From a checkpoint of a small transformer trained on Wikipedia.
Size: 16 layers, width 160, 10 heads of 32, 8.2M parameters.
Architecture: LayerNorm before each block, rotary positions, biases.
Training: a variant of Adam for these matrices, 292M tokens, 8921 steps.
Each number is 500 + 25 x the weight over its row's rms, rounded and kept within 0 to 999. Layers, rows and columns count from 0. Numbers have three digits each. The size before them is the row's rms in percent of the matrix's.

# layer 11 MLP down, 160x640, rms 0.13, rows 0-99, columns 192-255
130:548530541446485518532497498497518537474454512506471509486522493516521481493496497498517507446487495535512500513531437516499502463477553512527481467542489487503520509513484505510508500491522497
096:498518511503518474486506526487490552479495522512424515521534497473499485533495521521479506520525488497483485514527496490498549496490484501480501497440503492460497496534484469512524472511449484
094:539532509521503562528472495532482533513524455529502495491530555525512562514491465542463516496498484484504482500499524495522508544484549545498462532508512508505560507526504517443516483530535509
101:514466471443475481494521491511465485507511568507519502524541538517529505479519517477482491461483491498462500517554508502531502490500481482503480505526512472506496502514474517486507512518484522
099:519508479515529472515528518494508548482504492523488497503491479488467500513502518495504499476508501500553491485504505515527475524522528504528434527546493523476494487440515486475522465498546505
098:507513535462492490466509527472508479500525496482481495515518505486510513493519523552498514503493500488487512501510497423504481503486511464487523501497450460492481543542515486494528487501516501
104:542494533528517537475491444541505490473519496534504507529511507492497496491497524478508522562534498498498520502461520500484476540481539517494503569468538473496492519526483506448491515483564468
101:489488492496524477527473506513533431527541504488495513486517502491462507447544526500475499507484532512553545507477504481486499504526499511527495547522527552496505501511530519495508475512493465
091:497501534532501504467501552499485499510491523489510485503477550502520532541475502526539505525469478487496488521500506509526505523505488490543507515543493479491536546492532519492481502527466474
102:531522518488467480457491545510532501491508492489552478538526516506505512503475509524552519522493510489491496484443510521501532476505492530508520478489477479514506491496510475420465549489487499
102:508467492498460502532502492517500512489476543506527520495465508551529462525483469501519488490468502521473524535491500507477493490497487545501505499516516531511494424510464479523494519501497506
100:460518490485522520472492497468491477506513511455495467497459474513543505512501490491518536483507469497484537511508486528507522513501496527463520501547476476523455505482510475506509466499443478
103:507492535523492512540470498459483452498492477514549479488474499554506459524488464453533498503524520509511438513529470522528478475531496524513523532467490500547481505506478511524512526534501536
097:511493473517509488517510512522502509542519535508489445512470470502532495530524504483493472450503521456509458500537501502455477488520434499455522486512496461473527443438482498542501522487462521
094:468517507512492524502519494503530496494518510535519526513481530481528497501531487521518483537502528514457483516539531503535486484482520513508504494454472503494559535504503475499526511532460497
099:465493568572470521449480511488487529483549476487496492509518523498470486526480502445490511486527489529500507497539510519495535479523495510473517508447519541496549514525493494469511495521524503
098:463542511493510463479501461508506486492485521473536480496492495462500453519487443503438532551492548499481500487470508482516524512497485464498563479504502497481451513477485546444561523503442459
095:518487456511518492449531538471513467543488475523491538502497493491488468481457482525475501461529517474525522502494478505504470497542495528483455502520506489499482469486495466556481500533475484
094:443487498512472537493508483525511466505505512547505469489469542490450479480524522513475512517480507499485465457431496532496513526518522483494492474512564537494499520488514495510472504521502519
099:485496511486506484513493508519474504491479505500531414510516490460456504494450471509488494506523530472491496523495474499484469490499518473534511488528482509551516485514498511467523473490506459
097:501485487514484499504491496498487494484476490505537545534513519538485496500523505527592536515503487509526513500530502519533537516503497490476516520524480509506489541490508539503447494495520503
104:501512485496480485538478493485507496481490491464502525496507467555480492470497492495507562523541505484462506527445505520505477533471464490509550455489522515509489480512455477485556485506565459
098:509502476512479465494489513544514517487517491513503475540495514505495484504531504511551517480455475465558483527450530479495532456516480503511483526500503534511521517440488536517491499509539490
097:521473534527496495476517457516517526536448492457545521513490485504499528526505481508495506521552536474489507527453511454479460496485496490541524513513510520477510493552505479446485519536521514
105:532484464528481466480508504554532490523486498472501511494509495527480501466481529499530470483524472510468462450528485506479495502526481511497506511552439502498489495532472535486506439511495479
091:460472487505483468495470502491446492490483491463547530504484507471532487540444533530497511521540522478509482490559493517474527507463492540533556485502507506449464538468483502496474496444477484
099:497493468508454507505508535493511474476476501524488502500476520509520493508554476513470510483494494492491475473560499525502514503478501521504504489535488474540479480479480501497483483490519495
098:511503453499509491502486489494483476529501485450496473481458499508520492459519514492469525490499512461470435481511481524528573508470459515485482523546498502508503524485496511514477502559513517
098:525510494469529516528509558513494528539504498509529539486486462498508516469516539525484530492549522517528530481481508511498495500497531501446506428485554488486498519510496514473496491455526481
095:513492525520479508550529490481461463450454500488505489558511513512543498490536427455493487508532497510494489479494507507532475519499525449509464501461522440500462542485463550472485499460546476
095:563436430512470469477504503473487514517511525523523500500483514517519534483483506504503486505485520525451498475475509497462495473481470523535472569533522496503478542521497488504480447516477470
100:492487483523479496515466514502538506480523450493514493466462540540459549530496512535552506493533521492514519503502490495458457473553479470502466481511461497478500493465457496501517508486443515
098:511496516525511537514435492513529487517500501513444512496491466523495481505510484467537470517494488484503516529493481513468426481501500468527493492505503477504500492523487495536511461502429493
098:553466533516493511508471519512466511501492520529476534563527563553465436518535502500493480473500471486471464500567494483476506487514486486473484500582520527517488492450480473504568518517536510
112:575468502475475485498511489513515478495503525552496538480576512514524520495491497526475534459498485492508521533557509478462515524525509492550480511483497505506490504502470516478509550506604485
101:498448514522497459493466529508464527521509497466482546506526507498463523487500516517504501488500557498525477533519514508522491515533526475510501507504482520493506464504488468459542496483505522
098:523507495533490487504529415532525429438502512487520471431506477440501485471499504520462492493512499483491496467511471501483514546503491492516493496551493529467484454476515536529470486531493536
102:500505475523470535460506509469523507465507512504460504478531477511490500478508473489488501525500496509467522497544515502464534526499530487497533479493528490495495529519517495498491544515444478
104:539480470480488504514466494506510539484481505519513475444491522518469532495533536499513488470485503530524526481514473506485503517496496457521491502465515529493498499562520483518487485504462502
096:511522510478543509506512508525493483533502527494506493490449474498487465438517494476519506557515483505526522500524509517523477506515487549514504481495483507492526429501461473568436463486510488
099:478515531497478488526500486474514488496493451507502494526484530501529486507479472516561498482518522507479485428532497495554521494493492506488533513484506504503522518522529493449472477526482501
107:486501476506506496493511517468485513453530475542554534511496466462488432500564459500525522556483493512533510519529506521510502484480497495521500501569517515466509497458497499447528514502520538
109:515462501480504457522471509538506491514473474516483507526507536505447458517455509500507513499509507496490506458557507502483494458470521464487528467485470433530513519486468493482499488466501493
101:472514501495532532482506522496501489470492531499535522536476557568492488499493545494503461505536485471509496471463520478502509529468512521487470515480482545481479489490521509462466507479418520
095:482525528475526493506541481474514498475529507483486462504551466486524521474492480524499492519495450499474502488475523462479497475508518477482490469518464459469517556459519535471504468492491508
101:485530482477492521485508525479513501480479516547500523525508525531493478479495510514495541516520497533492512507492531517504467481523522518498488515417495506502502551513495509453560501499562448
103:523482488472479511491453494473457487521518523524520501472517491527496545485462477532544488483490552476493476508436477504485455508468491516524452508453489504508512520501522513487531457489503506
101:554464531524524483494510501500463508509512456496484489507532502450507494538518523497513442492472522528517511486507513514512526478495514522489519482534476535485547505514473483491464508496465515
093:525530538483501472551518513489451505496496501453523480515492500495538536498535512458512520464516541514556484471587501499493497484506543516542491497528509551479488481531512488537460499473459508
100:477466493482520494495527537524522484537488495478491547506418506520488526480485456537526523493523455473492497534546505476452512476498481468481520489515509498530458555483521469488481519485542497
100:494471510486476506503505463483560543480543467505512474483547482496543521493452468516508469504508463530526487539454478494512511463518527481481493537521518513492492488453498486507491517521607498
100:463494542462507484512493545500545514489494503510521569527444542470513514518477472441514524604486485485486532502485516469493548459471464524504527477469511532512452487528536489472523515525502559
095:487494499523517513543534494477504481508502502484514494491535470542480501498497486519514479496517526501491539489484480522471464525517532541527468506495527502501460483512492504575512492484498478
099:532533519465479512554492535498515512479493534479469483553475444451517462448516518490511489458474503487516499506524497501508454473485494456501484503535487507524512508488526480511475504522504493
099:493480496497456514506480486477523495480479478509510491510533500464511531524517494449486487499473504494472476462487508471509505485529469499492511470512496490472512462532475487525480522500518475
100:516506543478496498469497500520491521469489496496491526523508497495480490501493514525514546518519536522503508455524489513474493532543532497484533481525506510480478461498487494501498495499541493
100:521501511496536504525501525473468520481509503512525533510571483503496481503498475513456471480530492460493494503473530506467487467444562535447495539499496519515540484485448482502496511474493512
097:462520525499459484513508487515476485522484483488496528504486462507512579500566480505485487502455502476519498468455479457509495500513466515480523478454511476485470491471499466555489558505503494
100:490458499500511493521482516488497495498533469535538510529422526493494523489489560501481518499558491541521514483468526519501511517541464501481528546470509486500507479500500479508462515490525514
102:520513488469524472533478531494516520443476519472479471511523505462494524469462530505419474439459514517454507515511484523461516492465508448496448463476490503532557462494525525505481496477442495
104:490459501463504438517476539515529459489464505481522463450486490499488498522491528481471508548518455515466521484472495472482516556522483517501542447497501536516488439507524523488513515524534521
098:525470522493513506508486414507472475559522496530522570500458549530498533481487482495498436511516524492504472523486510536507500530481506488468531526519510466507487510492504485571518527498526516
097:489455539469499553501493516498512496486481523535494539479522512515488466507524509505489516479534537511489483473503485494480520462541528458495529517457491520469481539468496469505467463504525536
099:477549470470490509516548486439475466453526542503504461507492492454519529493499506494447472510470515518464505512568495475498487489462486519484539490507513508480524522497493501515510465492449494
098:432512541519536500505458447487506515517481519476461531487494480494428538528513501472522507498498496520496476498542475528506484498489503445444537446474469519499509511461519520467448516515452501
139:460467459554504528506527503500486486549530503498510508508528521473457487476522515452485520544552499483485496510457517481519505539483484496482553507523562511512516466475488487499484484529489499
097:593535502481434488522571525491498506501528454512464510519522545472461478499505489487545528519486476521470488456566482514513543498500533474489471514496495507531510476478493503491536500516513485
095:499506539500492478490491458484555460511503455515500497553569486490474460480448520503545484494483519475509499539536464516491489498468555456492531471516541489463491507477544498447475504493490429
100:490539532505522502487531520518470504554471498484439522497532473519473467506488512513501482508476492497503459488480502498518508499482486494498482454522508471551515502485470526529490520475502510
100:489508490523500551524464469521543543470517475495487495451502523506510493519465460455490488489471506506494479552515474504499485494486491493522530464486514496525480469480504511531504537540410465
107:509488524490497497479513510520497504448462525510490474530565509501473512496454507489507509506491530479477503464481518500525527518533507493523537456494511517485505431498462495509501455507524468
103:507494439482531459486499493507474471491484523512504501483510530497514470473519501496493534515527483515514470511492502521517512505521512532477492509547498474518519554515498521447498504479548487
108:464445509495471520513446517524521488519488492492512491475515432485482494484488527500468530500445516489565488513497513503467466467498478473481482506489488502479545539495501509526485527535565507
096:510495498475509500473541489493489533483526493480552483480479525444519515492492465550532523506461516525486520527434516472525523447498523515477480485482499447497462504543540496526524504494518553
108:503479466490494489483497497531506532517482469508506563499476462491487527499491535488512573473482507492466470524505519476515509525519470529450521484494507500506493486469490501474529492471451488
100:534535469463547520478507507497480477516531519547495485480502495493523522524452470503477511511510514475533509498507466511506470528510486496539512493490502454512518542479508480514480510505490495
096:515508511517505480496517492501501461516512486484484502498518463498512455541498467521521514490509502542517469482538525504515485474490476488486438503501512514499506493518529518462533468484464502
102:475521526493545526530529530466531454460543536470486481507540476509505470475518520486494448546504544533456487500483501515468458492534486520505482505487486507537479490495523488495544506527539491
103:483501527512503505493486494447496487489524511503496542518499514525488470517493541530509514496524458501518499484487508511519478508472479482470520497485487480484460492567469501502535493512487495
099:462501525521477493483488493519503522550499512493455482533528506519472518539492488449536528494530495504547466489477481475507454496453464506480485474484512514493485512546528501473480518491442485
100:477498494495538513496512524476486540505456545499532492487483521489502489511502512487504481446463540500546528498564496510511497498498480535512490470496547507506490493498512479522529528494508500
095:480514475488497482454518480529496543514509483550475439521517515458512474544471515478481536533539475506477471504468512468558461504484523521489496472494504466506513425518489501489465484534510487
097:477532513489487497480498503513540506535524495527501458492487509489523496464506505465481495508516530505510506486529505500502513477487484528500483474544481507544541519504501494550532505464462499
101:572507512516480440486492524556490475514485508542521444518497494461476518481521498547470530539514512481466530475438510453502540480471490553551500485523511504465462497529470516481501527506483500
098:513502483484510453534528526500487519507481495523465491487507461525482506481484536517494519480555509473544451491457501482473498532550488510537490512503470469469487453484467475507523499539500502
101:479500481475478494456511490496508472535500533490537441474476471523508523486493518561469508521489496510461484538527469491458492503504480540524478519484509516512543503492505488546488488452475526
095:543503441501538505475504479508489494490526536474517507471490512486492493510502535535530558539519478504466499521477497534512494481484514536534480485490477556486469505477467500548481497486529494
097:502469506546468488490491522487449498484501516498504502493544471482505499470492528458539510445462465523513479496489523490509510484482505501588467520541517514505508531512490474515482530465516467
100:473499489474474516488468481501502523530523463496512481530475515508512503461518482506533507523519523514510503493430478484501473468481550479452476518455514471521484496482487513508496507537488517
095:502504494507509462502471498503506467530499530500536494519501512501535487557546493518518512488538500503466524512511519526530461504523474497528538502483507492527458468491495507509463479545577540
097:505495475505508518522510508467495495519497507462531491484464527531471469532506510467497465504503551486495493480540474467470501480503524477481482518499459489511534482490587525484518497480554547
103:476515524541472519437512479499491530514541498476487529478475478479499526519511492498458439498491499496480515455475542508501503504483467489513545495509477490522484504497512500503519536514494519
095:492457472515490497510524492497477519471476500530468511501498533488533468500503513421499511518497478522511534519487499496497497516505519486488502516501515513504449460542522500489513513482536499
105:467504517488482507509492480532505501514510455530489466549508495455497520472513473481488462508502509491480519508518533498500501507543523502459537512474480515445544524512493513479501510532469484
101:535512472477513510490502500485532527501524509479484506538560530530526494474493489490499499490521511456476528498489489490534521491494509525477506463452498473482478478509577499468507514507413500
101:530495500490491480503507527525524519500523479521500510536494513504498505466484474485503507516526467484477496462504494506506486477511514496452511520486502485436510490501444528500501545508589486
098:518523511487477478519476498498516489478499475531437468490508504541504542475491536522489487508488464467558519493498511485535564507491519483467505492468542497491560467524539485477443492513468521
095:495497485468473495511545486535505510495500523518482531497511494497496502505470468499456462490488506491453480559453520508517477493517513514493485529469475469463518483513475463490530512548490511
099:535495503509458503512540501466506539546522489472486485448445528531503491507483509502518479457496516510520517517530510486502476517508484522526459511463500494479449494504467498524503488464517532
095:521537473479456488501504490433502514490485463474519507506475495512507505500532523494484513541512444488500504544485523511520491498490500507472515486475446491510486532527561456496539500493509520